From a checkpoint of a small transformer trained on Wikipedia.
Size: 17 layers, width 128, 4 heads of 32, MLP 384 ReLU, 2.92M parameters.
Architecture: LayerNorm before each block, learned positions, biases, tied embeddings, attention and MLP in parallel.
Training: a variant of Adam for these matrices, 159M tokens.
Each number is 128 + 24 x the weight over its row's rms, rounded and kept within 0 to 255. Layers, rows and columns count from 0. Numbers have three digits each. The size before them is the row's rms in percent of the matrix's.

# layer 7 MLP up, 384x128, rms 0.0888, rows 0-383, columns 96-127
108:133131118141099117135172118134130099153084106124155151110162106153087130142155121113134120109132
102:146151145134128111113107097090129110116084087109136109143113127112080116099175133153172130130150
096:072086133112151118136116142127099112115117097108175116145131126077102143101133139081145142098165
109:099136141179174100106155127117117160104106132138138143129125119097140134120135148109125108121079
090:153176126138128102163138102140150125103151052079130096176090094158108119190115122134154165117178
094:097113127196147130132163144175106143153153096111110115135121107139119153132128127180153142145137
101:104065160124122088143156107110117152159094120133108122094074112129133123131113108173119162121108
104:102157141140135120172142107138126099160120112112116114096127121131132136111129157099120138111144
104:164085151147122074134128065105141136120134132118128160091150116070141116092132120141129152094114
098:104111133129174041200150135125179120113081104111142117099098125177104130149112147117123110113146
094:128104122159126092151129120131148119151140135121125131118121122141109107095200113156156131114155
099:123141120140148137135146139133124115095131120132121160133112090145072144096136140114129136105128
105:171141123136150082139158161077151135109125132116149131108096135117134124100164089127117166143126
093:123117116126123122149131131161119187155104123123169075129112149109085100107148165147175085147126
093:086123172129166140163145145172098133124181129110140115133098110165074110124147149129110117131141
098:116141199096167098148155122112155111112110153114130082117102117182138141157123173105119148133129
101:152124140111088072151158104171141125115176167146123117120184135086115130134155124140148158136156
099:116113123136157092125125138133116122192148107145105147075120104154147135146120139113128119132135
087:123128128143140140144103103129144114109139142104099110118095128088110092140173152125115106141101
102:151101129155120116130126074115122133089158109138149130183124150119137091111157117139160137151094
110:159143142124132100162142092142118130098146096098108133149099119096062126099155111140168156128178
094:121125127116181129128143145157156118151061123105131135113154121084117118152188151086171157124142
102:132160110143145127141101128152136131142075111128139080149126135155095120124114152140126113129112
093:148074154142116095099110126144128140139144104102104144148079132153124122119124168184111150094097
091:138184155132118123139146090119130117154094129080139122106137126134107101104139154120133104146088
092:158131125149142119136101128127128172103120147124181112120094148137131073107138148127136098153123
093:100101133163155105146165114140165112137125109112159093142132128130134098114129149142117113118124
096:164129116114162107151133118091130112148101124091118135157156125143098122078136115112134112172135
093:123080112117118094161139148135056088110153065141134108128116111167150171157114139139136161140133
089:126118130135092091150148150089116136102115139147159120146135130099158119116131124152126151138048
094:166172137129139126151108058173148124090127115110102134154130119179124139122159144095100113154115
115:107125149128158121145158153174146141174090104091127088107151094137152117112129176100159106129153
103:149148124141110133129174108102118095136077091153142161119138115105081131128129136097144110157134
096:165126123128113141133173104154131110136126115118146146109145104095120138123145113173126164088168
103:085158155156173115135141118132098173117093101091149125140110115107120144135149123102135147092135
102:138136157127138095112164195122123133125108078118150101134105123115115126098128148131133157124136
094:159186168162136109119172093148124160134140132129165094071140114132115137134155134162145101097142
103:107129171125105127144135160137123138127126082134147081105093094165130114107136138138141129134147
108:092110146141114125138168073139122129126133107101116137124165134122139134102137110118129131136159
095:103108217150144121140192142091113130146132123121119087130105128112087131125176115146138145093156
088:107102133137103149150145114143117113112132130117135157137112136155124103154160150125132169148125
095:104141123164117154126142113136137136097157140126115089135154131061117048109147136115152108114158
120:147118170138152112139126148180078183145168131135145121113099117118115118139118120144115110134144
101:146106127127129121161147086118075137108095136126160111123147108162153111182148185149172130105115
086:095143147152108116124147097139106109127154122144126119114176114110171121153141104158147129182165
108:129111146115138104124106148119102124171141097151145084092125121141073114120128134162100118145157
092:132116139114157099107126130116151100076126064090139120119106135142134138134164110144118152083149
095:127121191164113132125185108152152133082146101120117109127118097090108151110139117124158113149106
100:180129124149124088115103111155098132139162089134131177168150121102130090109113159076158118103130
104:124141182122152111154103082120146154099140154086144105124121123113121136139135160141117193166082
095:153115094127159088152132157177130137119135125107087102116142120122123165091126082153139153077183
095:077142150127149130125151125131096144077096097127138111093117126116152115129140200113135133122101
097:105103167112090127125140160178091097136103103134187104102162139101118161117135129106118115114104
103:131106153145116080128107093149154148095131100122125154163091110114163129098132203152134140135150
091:158128171104120118104083105151091111138117109154106129166137097126121161128130103124124169139156
103:133132113100102102126136070165127131128147107141146103114108130144081146110123182145145142145160
102:134134089140153118174118136110151098082129123115125153135129110116111106066166094161173146147152
089:108116159123108101110130114158096133127140142142139099085142145079122159124114094123137118183122
095:121101171136137104125178123156126154224156087146096157136162117104126164111124117102123151131121
102:101128151146124122151181125117163111104126112127143105116089114105108116085122112127106136116127
112:173113129156142064173138149088115112106129137074153145126134137113135104129175082099133134148143
090:082142140113158128119173115146129165154073151133141131121129130128141105127125125105114131120084
099:140141138132139126119161120184160168138137123131141117173097120141097131146180160122150136147150
109:073090131147129148134081136124133146080122138128115139139143131178125088136113168118118116127158
109:117118137158188119142087152105103141075117142128135129080142104159129101125122172153139117112157
111:109113116115106111144100138158104098106084090144168116123138116152123140158137192119155137118128
101:166119131108153111150137122116163121163123090110115148079089115142114139117136105134103160127147
095:134138114149073089132126135140126118095173105140122065152121112127122142131160125132192176144133
100:131160158151161128113137070128138151129059123136130094159136124173088119114122134100137111116120
092:189129145124136116120157160151141142123159097095128042104134122145108152169165133155150101121137
096:146123132116137122139110106141145129118114134113150129169107119152064159129146141155165136133141
093:161137113146091103136119101086135152110167110130108144135129066158141136113155122158159112148158
107:129134138188150119133154108094133094101139113143121127141174114126142123151149107124161143105140
101:131141127141163091114143103181148126121180150151115140086153116115124138136130144118122142122149
101:111130124115116102138112130157129150152116075113145135136152134138128148147130156056157090133144
092:083134151147094125121154177135127105086102122082166107162078120164100138141153079130153130151118
103:142135163138127135153134104092146124115081144119154121149115109130099141102129153139132180159059
087:110163118123118112117145113100127098109099106097150123143134103075116116133114103109089083076098
098:149148141132175131124145128144126178140109123088100116131128102090138143095156126090117121118116
094:075138121150160135108083122113161145103106102109146119139069113133124132181174163120132126129103
110:172112152119121108154124116130127115096087108121081128128105122143153126175142110134124131163161
104:107133103174199112125113135099114135098166146140152117155141110137095101150143164130121130146153
090:134082178144122098128149156120111163118130101138103094150095118129143078158151173149144126091071
097:104116170144108115111090155123088171104161142132103163164151126120130086105136129122144128146159
088:090143120125131079138142114133108110080109089124172143146092121189097147105171106094137157144097
113:154152137120166049194161126189151124163149147101136104142143125124112116121160127130146116103100
106:099121107161127126160128101185129101140133126111109152151149114146130144102158139126143136068137
099:158102119147129086147129139136159128156139116130171123109151138123152087128144127119175121114165
097:124086113128108112116155129156107144111144138136093135127126122106142130132146147154133202093114
126:154144126170132092150132131149103156112155085144150155147090141077109105116184124095153140117106
104:136130151126145097153132091144161146135127106110137128122133135152139106089113167102121098118183
110:155072139133128117150144104162150124095136127109176148109179124126159142114136144140173127053158
097:151132133149096114149093089105156166143126086110132093089150118133143091137119120121131080150117
048:171104130169147135145099147162144109134128159103100130117117094165109161117124135096172105103147
093:125115171136116124116129159155133133154141126099131118144113122145139112112178140135116143103134
092:126146117142140111133128108124131157144163087094125182159117118166101143134127139116145106151099
102:138122150115136126107080088130091143128132140134098153144110116132115134086135165154113144134073
110:115128114137126112126112075150137107057091119116141172136119099133123166120142147083127107146096
079:176104103105126087158102135164142164112186089136131115156138142150087144117116109126123119158133
106:157127133119115105134119147107122144143127140099126091147120124184134130149140130105105160095104
104:158157124143151093131138141155119119159141114125151137142109125139140158140144141060135158112121
107:154103162138140120147150149113136165145150147125113116107139106135173108162101150145128105099149
101:114069126129161130128136136157141155145147107136098159133103131115129155107147171138149145112111
099:134144164145134121151100117120173119133109096117121112113104104112121132117115124131119078146152
097:119083126134160159165115124100121195099126135127126162127138122150099096106141130133139144113140
096:180123129118169083150166153131133155168118112113094130163133123136125125113136096143156145100171
089:096087134137138114125136144104095156156120113117074121137115126136112145128120128147131147089114
095:152087132132146113115192162142127127134136130125113105110105132126144096132144083148153125137093
103:104089128138163106136093112139161110124137121133138115154150127146149137116105137124129116087095
109:144116135141103126158178150120130115124119090128165115135091130143089154164144105112185111101081
092:104146187133141129149202145182146125144116110110127068120178115157124152155129132122133178137130
101:182131157153137140126126128105138127159137072129118102130158118105127124167140111132111150116095
100:172118119127088090161093107117154105162151119114165112127116116136136128185151142112169141133129
087:145133165121149142144165140120115142131136146128101092139113098141103144139138124145164114070153
100:126082145145110136154138126113138111147184152111104130137131122114150110149115094163183170113169
105:158140122151109100142139139139131128130181127129144104109143094143124160131132102098185170102154
102:142153113135142107148139155181102123141107106086140126146142134156155081142139142103134180105150
092:130125150113137129139130106166151130131126145108121104129149100129131136160113150162130087124113
100:124147134113103130145098111174075130139093126122160141103138131134102142147136173142126112179096
101:105092168151110121129173063163098136138133120132117137153118125120114145102107129149109140162146
097:106073173116134122142132157148132151119153134130102167123145112117120159113124155137182125138115
097:139126140136150125147112145115086118153126123051130156114111104128119140085141092160106140136072
092:154108151139136162120117107091097131108123128146155111134114125164148122159119112126125139131101
097:128094168168113128144113129115154135104104119117147141166137124123131119116132173128141160119092
098:145131136152081113108099094116138130131134114110148144135106100107107157116137111107112153160089
102:107104157131098113140082137145167136115114121131116107130143107103141070114140156159154093147138
097:162123155138139111127136152094162097113141081131122123092092104130141128109124098148130182087100
102:111118115152127121133086141088120150094141143106138075117161139127160084160156149155144144132135
099:148115157130145102141131127135136117093095101117114154149121139142113130129192116165140091109143
096:174099135144093110139073115094120165097136128100111129130149111113087119134168146079156134110129
094:126140101123154148143163153113146138083138142126110099140134119109112152143165173131117153133124
106:086130132134137114150131166157140104153076117112137158112086113086116127129115148133116150102125
095:152094140141115120127095124100112153110106100116151143134097110092150121124148097131157148092143
096:126131127153168129176117095155126138129173139120126088140152107108116138126140077150149121125144
111:068109108152141143175139120146154195129117100114143122146144134151075103160129089155160145133121
109:156137119158153115125085130112161118109162075118072117164132112137138126147135114120153127130108
091:100131117155119127150096112123129108092142066089130125149135138113121113105168101115144142125150
102:120159128143149113112107108111141116090084127133124187134104097133083085089123154096112150162104
109:116135165129139130117162085146125117136165121143140081102106120107093132135136139158135111099118
092:150107109121159083152107134143145164121109138119140134172131130166101081160143131098119125150106
098:104114130116094123113127140129140149111128124108130090158114125107137100113145139139111105118121
098:123116149115147098185138127109115149090133112101161109158147132145154121114134171070152163130070
098:068142162122131087143067127150122160123168086121116109131118130105097097129136135122122151117098
098:132113128125156108135162125136103171154130108108137120144140116139149128101139173140133168139076
087:100122140179116111116120120148138144115143091123133150175108112078122108149160165132132139118096
095:104152174116121145117123131130120174142092113154109112112154119093157117084136152143151125131136
107:120101127152172105142158172140148139137138067113094143114107110145145127131140091119122154139115
088:129091155174121126098171153148169132146068103138120136129137133087129123107159166143123088119110
098:104090159142125123116093130123129097095158123114161131152088135124104099172148126103131149119095
097:135104161114127068151109100115124139116090135141186140109110146151131137147128129108152094123084
093:118099136120156138138136179120129152125168110117141099124122131089158121160126091150199176159121
112:166129127135141093131132070160147142142178120128130140147158106123089132091171115116163118117136
085:152132148113152122170179143134098148112136141118116082161174120138162107148127106120138176105077
095:140107131136124148137182137124137128166118117164135140138120108070152121105113126120129136122096
104:155130109152122132135130149100136121080112155130138109146108110118131137131154125121118151117111
096:144141095156144078146128110087073107088140106090146107135087085133114152139132077117147184122130
102:100095152137155104127184148153112155113150116143078155136161138127140138134136116135156151122115
090:128092197125118107108198178145137126108136111138109138123154100128121114153127105132112144118107
091:117104106147145105160126138166108139102162085077161113116129129136114119078120118137123113124112
096:139162136147094135145170134136116122110111114102147128118090118164067149103136100095135150165107
098:118108120191130099124112112108159146101164076130134137135093116135100111125119086149172161156117
094:124150108151163115162147108136133112136078135120125128109117123114148131136127118086123150136101
102:095116137119155088139107134090099142105160141090144109092112139173147114116135173091138151122146
097:120141139135139168161129117128121112084137106094173108159142133103106165132116161110125105138118
098:122113145114159115125112127169169157151094152125161139089086132162114131110146137115125139119134
100:118132156148135080149133098089115132098146113121117080106086101122141149132119135143133104107126
099:102126185144130109100137115126097121150139113140118163136157138160115131080135158109101134140098
101:116135161153176133130140109162133097164146140136129124107131124130118138149160114117135137132133
120:092117164135157138133077122141133192149104119128104121123163099136114120157115143100128125105140
101:115148169113148132141138092152128120102054143052114107140137125119083107124133125125129136154144
095:087135206123151127131170089146118174145099120126108109108107113129127137103154123159134113103121
092:124136127142136104111114100110096109118101074105131123139116109122149165118158131154142114151159
088:105155124132138081137112140143123130115125088053165112112123144157121132134139151083163123115063
111:122095133151155096134144176094129113125127115144134143126154119138145063102150177149137086165114
092:081096136145116095137180173134143135133159129143115097090199141097148101135152106118152138160126
101:143110150141120095136141088166142126094124119122130166157114127154113164106146152114110098161136
103:135115131125155113133114168186119116109165134121129106134174124156144148149180165158133107135148
099:118107162153113126139091083116137138122152159131151088121168121126093116125147145146164104126145
116:133131158128146119144117147166132125138135145125134102111083132152107126176135136084113154104169
090:126154134139143110146122128115111132145125125128195149113112107163110148114138154097118104165107
104:116126123176129142125175147123114115152122068130103105109109100149079118181146152130128136097132
115:141156154135139109148098105134100150121119090110134143157125117150118146092138151073154106164173
111:150143147128143087125160129109159108112107153138123083075104107143119134174145117152147124096095
100:096119129159168125143174138167129086142187138097143145104175123139116123093148125090115113115095
113:166134116132091120153106143107099173100119134094146100154131118110112061153152111086140166121116
100:104139117151118113124155123112143082125172129137105161170112106133112141158176157120088110126120
125:158158132140193110146138152151144136141143117120150133099097116150133132124139132050111168131149
091:138108184182162150126121096126124163141143100132116126167101113088109129106122148148122101170116
093:129160104110130097128135133120124119132111122122104149119129140156126122080165110125156098164108
110:123106114111161104167067119125117120126136056134124153139111106159131147125137149137142139152089
106:112144151162131103139150139107100114161075118130119102108162105103075118166148128118106178133135
103:114121146151147111156148131076124125121142151134124078097124118172124092136113146119131097114157
103:133094162129127133120086127108124131135150119125144128105133119097142120127110158130112161136140
098:174126143136129115123134137112135119143158108126127124118088127078152124089167110126150153124118
110:149113173134114130110095114165139125162117074138159151127154120177137139138134131106131138167110
101:173146138132145114129121129126114126155150128125126129104126111099135133159122146136152157121118
095:104084159140139103145141120096153125153118131153125108089137130149094143129121167111136157111193
097:130128149118123132145152145136138113130135099105111125118084099118125141143137114128124150145137
102:136129104183154131138175125097135156106125119115137125163114110088142140109163085147136150145104
118:123093126160173108129128131177136144150192116131104147150174127110133133124140105076152121114174
116:115122125155181134112169111147144120125123095084100096126125119134095111128151109120132134100130
107:110120136129149130136149153120143107138183140114139143125103137112161143096130133142130139099143
096:088108130151173122124152151122141125120097137128126127125154121130141104144136142086110120102132
102:125138153117136121124166142088145145161130106136118128127135123134122120148133108144140174132152
111:148118140117150061123140133160056187103190129121109122114163130157138167137139175134148133124131
091:126157118117186065137137131166171095124143116099124102145100129163141114120120102103114127119121
086:125154096130130102138137105175183110139158070096147113152152126113142104147152100132108130129147
077:085151156169122092124135155110132146085167099111102099100141132131113114156121165114107118082108
113:137056131139188126139112155126139122139145109140121148111122110126148113125104093107131179099154
104:144152169135126113136157157146112096139114119125112145140113098139146136139153114166117101133139
097:145111143135104090110127125124102145123147085117148103152091111079123105121147112146140184097085
087:119093122139183098109155166158119117134159088129112118131159132113106133099131116121141140105165
095:141140155110093124163138116124158105136104157118137112107099112169117122183129132158123108159105
098:153123154129137085140098127123140133148124113125158131140118135180088136133134135098105167123131
109:083134117148151121140200123174092081132143088150101108108143128079127124134162088156165162114156
107:084146118144154098126144146140114103122163126122162131137150125196111154074151114120129140122158
102:129157131139157123108153145125095129142115076087149125134075095096098148160187162055115130139135
105:162138120121154078157170113124144126111107120106117162118150088156165124116181141120139148104097
100:148118147134135145140149146109090115140089149106106110085113120152143086160128132147115163138128
104:106139168124176129112127167137121152155121117138126133107122122129156130125132151141129138105117
104:121122155135184110113142134124153126115138125126100087143130105159155113098131126158131093085151
103:124106145128125094161154116142134123154128121119117160109150136140124111146158143104139113121075
082:177085161133160086171132121120141123140102105119106105132123084115137134169172104128124133131149
098:111087118149094126113145146123117138132182102139090101129100106108135117143106109160138165128136
099:124132150145090121123131120117130096168121080122154152140110126083107103163132104105110118157128
100:139120146154128095177112151136132148156161119127102102114144101120131137096149107143112106080165
095:132144151157110119162129135170107133120177126090170124106139144178107111094118147127180141134164
099:114083138123164105157130176123138126141146141123149136127111140139105119108157075109112104103150
100:150144144123129114124124103106096133080139111106127141104114116078090138116127106136143147112167
102:181107160132118105125137144134103154134132111131135129135156129139142127145136141114129108086119
104:155132140116170116168155121125085128127103113117144131078083123118080125110132145117134123127171
101:142106135167160103130119153084099150131137108104114085178148124121124079131145113128163103109157
103:158161190136080094127118116134095132100093101109147149136116095161127164112136122089123146133146
097:144114134117140114125129137111137192117151135155114138096154121138095117044154090085150130084128
101:163117144167182102099139115145122166150146113120107147149103118118129141103162160136126131109114
104:127121154148112148108082111164138098161119128140118133146150109104078149125130170126172153096133
098:144114135125171156152115184102149120121090122110170182121112126157104073172148150110144146108134
106:176138161117097113131182071135107132097117126136154110144139129152125152151163127124133155122103
103:098083151139119126110098117106133144056133173140148106152113114108133106134119117129108130126135
100:168108135126134127147135116133151116161107118131090128105154131118122092101158101096193127126177
084:125132167141138126151138155134125134135165142139107112113176116132149149182152111166168147134073
104:123125121114145080146164102123160113118126132102129121128153123164066124141119185095119089108136
097:149111119176075123164161111160134115142144100117081092132171129130116130160146133141142124130118
090:173104160144110140132160160165101189136121094136143112159118107143116144158155104148137135132163
103:121114102139184107193177137137140145125152153113101059079134114140118124125129095141123141109134
093:140148107163157141128119132094142140074128150130144173123125125091144095096147096139122159118154
102:183133145157097140146111083103143076132107099105139142146141095136093144102142115117142172121092
096:144115121151158095164092153124154125109139133111150140084119100165151106168150133165128126089141
094:082109112145127134136119107134135117130133113098187136140127132139129134144118153094123144153167
098:135129186123130132104131142119149144122088093134127184099131127119129133099149152080116148102094
101:132102126134140126120129162159107188130118124136103095158107102098146134089132139146160168089090
094:130106176155157124108169100090120151145126136137100087103158122129098095142149106130137128098102
097:149102125153139119129175112148162187161170125118075140165103138099107135133157171111112191119144
098:182133146133093104122114093139076153115142123139160120126130117131123111157153120126111148132193
091:130139136124136121150145139153167092150114129119123106125113116146133119128130164137113170125130
092:135092125145121119149112134123135109117143110148144114106151110142146093166140164142126145094157
107:108158130147106119116137099162146118148092104149123150133164103109110115074167130151129133140132
109:150120171155114110122159155123175102147108086128163153147121114146117133079162106089121134111100
107:133162140153119110118111111113116114135098121110170139136150091093133097106144081089125137104126
099:121081122134146119143171154144145123134118077129123126097154128117152091126135139094171134075149
095:108140144143135123162134132093169155073161122109178125145126134164102128108138121144132169157083
098:127137131145137118120116120154127150151121136104140104108101129183127128153146135100125099164112
122:189117145133153098231147142106141142117110116111081117114109112121089154109128159132131138153084
102:138113148117102137138116126143091127113154148115140077061155125123115136129153154175131148160147
102:100123150100180123125154166130134133111137122144155115145127130196124136091148113153114088065137
094:136116138162210143162148163117109142161138123151095134112080113105122122111138116159124119091111
097:136106112140175128117114131144122165150156127140092101108125112120124132064158154141131115117088
106:133089120137126119149101106096134140130135135140159134110119134128094091134114173126126164128109
097:131129127162189066128110160126124125117174117109167153174132107102122160123142160130115128131147
100:133119168124140093105167108121167126125151110128124173104126119128129134102153082148140145123108
099:122098141131134116158086091135129130118130114106126186167113134151154133116122150096156075153149
101:154145130123093126160150103144104101143174116137098165141151121174086126089145162132133142152163
110:162094170140152108134136142140115150122132125137138072088122107128133137081131135149173113114123
089:112096139158106085129179144124184128111141114141111127154127133136131141180155127104119183102138
089:128124180147129134102122153127110112149138132146097135142176095134162111158146129101138160125142
129:127131124185172097149131134145108177134146094134161128094097134109148112117154148112126124108102
101:188106161132097138177164115140167140137141106121081158163173118105118138118146140160141167151137
095:189157157119166103150124128157138136129134101119145104128132105131130137129138119116123102131144
097:150117133139126097135112127137137134122142155135155102088137123156154084115116136131133152167141
121:113150167135192115116141099127117176159120117127077122149141117124088166117131173114138112123086
107:088114193141104126150103101120131134133158129129137093127152118123127099158103106142134144135101
095:134128160143135098129165099104106148125153100115108135079137120158109108098133101158139133146132
092:142132174128162117207170133127161160124148104090134131143129107105135130103126145081131142130111
081:119116143143164109130175148147140159141108103153119120140134135096130120122120155124104151123145
106:133126103156161111163144086128171154113135137141142110155094126118114108126143147140142094135084
106:154139117149156123147168140148155169135105156122126166158123140101144098130172136085152129129112
103:152116170138117084143161131119103148131121134138141112121086119136126109146122109164125140143144
098:127106146131172121110108120085146102125125126154157083120119111130165160147135150134158138095095
113:170124161149092143133122154123101174127148110132145105138172102138136103063126136130164131138152
107:125103136124151117150136072140147165173092154104133177142112137146136152120118119118109134143066
103:154150097133122076128156117123132078140096101104128171165132133151126143116172104149126095140125
102:123129161155121133158139113130147159154157118132147104132126132105135121120105171159104140156089
115:182125104128114116157091133131128098162112078117130120128138119083148119152153137116105197142128
094:128147181122103129123142112188196138150096090120114167138148106123125133100144100091134129142107
100:157150135172137118143121074131108134096183144115088089120145112125110106140146142168126089164151
101:152133156161107100106149082113127102095166136127153121086138128094123134129135120136145139164178
103:096091156150152100130145138179114150138121105122137162117110144088118086118147132102133138125124
098:153081115137114119130092108119128151113097083136132128131143119150112096141130102121099121128095
089:123100122132118103131093161167135144132128076127107176093132142063142124107147138125137123119141
099:085138150145162147147169094130144082177113125135122098106163128107147141166144121125144146129140
036:097150157180102115141146118114153140123130159104147120121114079129126105106173122168160149140118
106:119123133154166110155158145128135126111071131118113144116134127079130059129126080120130150097158
092:174129149128132136194099131129118147142131118104108139173142104128123097162130171114147140147147
109:144123137132137068165149148165054127137143092134112127117097132156062147144158170089138148125164
146:128141128160158112160110124176127156141154094130159143094105131097134123110158169095142116114069
091:138162158138164090102122137127158110145128099112086130144125132144132122085127131138118110151087
092:105149127126171122111138116121142132108145108136151123144094109181117123109146127102127136116094
096:142130124130130121150191111137111146119170147131152174119129108124083158090115133084105153131075
110:135107132149104127126120104147146175132117155135128130142091108166083105118138168135124106128146
103:149120121135137119150183153187156110150136123156134121105202115110172139118142149139154102112149
102:098121120134123113158171158165105098111120104115132146111157130145149124126154116110105155140100
096:120099150160148121115120108118106165124092084122091174145126126098097152100142109105158170126068
087:104136131114141131123137107112123091127158113120121148141120121090151138050148190110155086111119
104:138081151155129123120153153139130142141134064141151107135148119093119115141166091125158118107110
101:174129127118171097173107116142163087163111129081176170141146125137113088148138144075148111103137
102:155171154156178114129125150123173127093126137130122136142149108161123142122163123098136099116157
103:161106148165147103151145123112125127097132106129120153152127121101169109137115149146148132132168
098:144108141184123149124103159132109147147134111125118103165132099065167118122154123131161099129078
105:177146175143121132135126097156121127119137113114126175131129109158109142152131145109103135123125
094:102144140150172088137154150141081148080104106092129126138130127130115122141121143122147087124082
099:170089139130116114159163159131142162091108135111133149167107136137120136161158167131141114160093
090:153156122109146126124130149102136130092129112101089094157134116078114120117147107114121158107107
089:157164107140150131154136107097138176130104138077134077125128092133150114138164162110139128115109
105:138101169150156128141104161143142128110144155124124138131139115094119152095123126123170165118129
092:133160139118134121162090123167104127123148150086097139104126125176086106113144141158114134155134
099:125110129141110133114113095146134119149100076129162156136143144142110128145170162104103109178130
098:191170131125123114167144159117167120090108113095163093143134099148137117105127121127113116173120
103:129125145150106129137126117123176125107100084115153127117118113133133103131173124109172122123142
098:144130157154141122125146179137130136161110104123108100066145120135167078112109137136097126088119
103:145118114136145104167155192133168150138136122119143106109124108167109104077121117118202168112175
102:121116134101134107119105099181114140125146118131121128146127139124065141143146140142153126112102
091:131102142171154122135130141127143150121138101126161104150121107142133114102112123097153143075165
099:174095117158112124161174090162162171090154103133118121107150113166095096153142140121157143129166
096:086152118132111101135141082093120116106152141127114078091133135109139069126134116143139120127107
102:155113182116127125127110102139167128136100119120137157119171126103119143111144132093133147109135
104:160125138149142078124189126079122130133098121122166132128084106148122098094127098138099125146041
104:111109090144201132146132126168145144161108144099136146128106111189108114156141115162117159097142
102:099126151164147153118106118130170111158116151141118079147148117112098135128156106137133172116163
102:155107135133163138116149104141142131122157126098146134135138127161140087082131145151121102170081
098:101114132151140080124147109100139109113118134110136152087152140140117086139152122104113120074157
094:124118166107147107127122135091141152087099149142128078112105119140146138091107106128135147089091
106:129140107129162080145104113149182107166110129101090121184161132136115105169115095134121081118173
106:081126125164090116127188125149111151146141110112175145096171123121145122093153126135148133159089
094:157137120123142100131095130165120156095152116108147107133091115131159119152135165108131148125114
094:123119132121152111118165182112172142106116097079168055138131132107107108143123116172159125114070
103:101116180150104098139160114114129157105138140101134080096149140127124096122156151143141117107134
097:166124118130152142143133127105153214120105126138136109163118111149125084148110141162131149126106
093:138080158137148122108162100144120205070161128125123107133156101108135147096117159091150184122147
086:092133154131136114138132146131157182125124132116097110109118123118061106138174109111139128112146
102:125116143182107118135123068109142092058142108116131133175104102105092124108145145155190098129133
104:101141146122096139148083119174171129129127136121143171128144120153062128120141128125124095161132
102:095137145143118126132083094117141139118077132142139164141120099147128167176136162095111118143088
103:207147152132116093148136119124114139112105123149124143152141076136117147089151085145149107107099
092:144120135148136127122154148128186137156115131116178070097111108100165093111147100150129095126133
104:167113141098182125120142140175132126143112137132137126139096129127158112135160153106145135068103
104:089106114144133121110134111149095172148132098112126092119119121164097094157118141173103148117108
103:184108132125110168166114114138141158167136135116123152130134127125075091105129143100122084136139
129:103078106145137117144144102116152158111130110134109151160179132164070134101139111134147148086145
105:124101130127096108143112124124136115103105150143131116128158108071138125136132166119142123132140
097:145113104128137104131163140118151143148153095098132176091135125168136059086150090102095100139115
100:123131131153136107118120119190138144158184136165088157126156100127106117135157148166170084125173
099:104091119143092093115157155130135192162145099106101126112127137142095077085190097125145134163073
097:161168144156143129141150137082145113113078129125106091146128095172099140165118140157108125145116
105:133120182169093109128186101141130159132105096125117132136153117126112141173150126168162136139159
105:074145161148151105113161142159068132119114083103105122070133118134150129092138116097111131135102
094:146145165153189120134116093092121195154119138140111131164143124086139072095117124084155103122103
113:135119145162110112121159114100140099107130112146117158144118120059110093111141118117161129146175
094:152136144146161071116125180172122160114121096109126132104147109102126122100130141145161096128126
120:117091144155184140139097145125158175157149057108146118093124121170118094148140140094140137098150
108:167125130131101128176135093145114164113076116108157110135056109164118120168142144119133107118101
093:096142119124127108154144160114141145124113113108128112133156129154100099153154100089133161141157
097:124111141142137089144104151109139150158111123103097132112122114145100104112132136126143183110116
103:120152146165122122137138089102072163162126135149148121118145104149112114117174154130127111140165
087:128129105153142094126181135150162143105179130143101143142120139107143156091122109149155132145135
105:165140125124158098156168134166127094140120116138161137118133149107116129158149138078121177096153
096:120126129176100126146150137108125174084184072090104064143134104127080109140125169134130120127155
114:111135140118168124154130148154123142088118128121119100136148119108148087136130156108127141142055
091:156127123129142118132078114181107101136099107099168110151125130139122147178167141148140086111106
102:140113107137134121161117149146176119149137149119131159110138126134144107107153157122128104119123
102:160147132150094131121153134150109139157137093125101120141135089108152132143142189143131111130140
105:127071154159114113171167086124155120120124103132078120114147125134147127138165109161151102124173
094:105141136137136135135131149108124123081120128117116101135118106132106111147135170137111138100102
102:136133102125165119146099120146074104094149100133167156117148126098093117140148149077121150144167
090:131111148127132136127138138152117143109100110128184077120123116096143104129179121116131113085114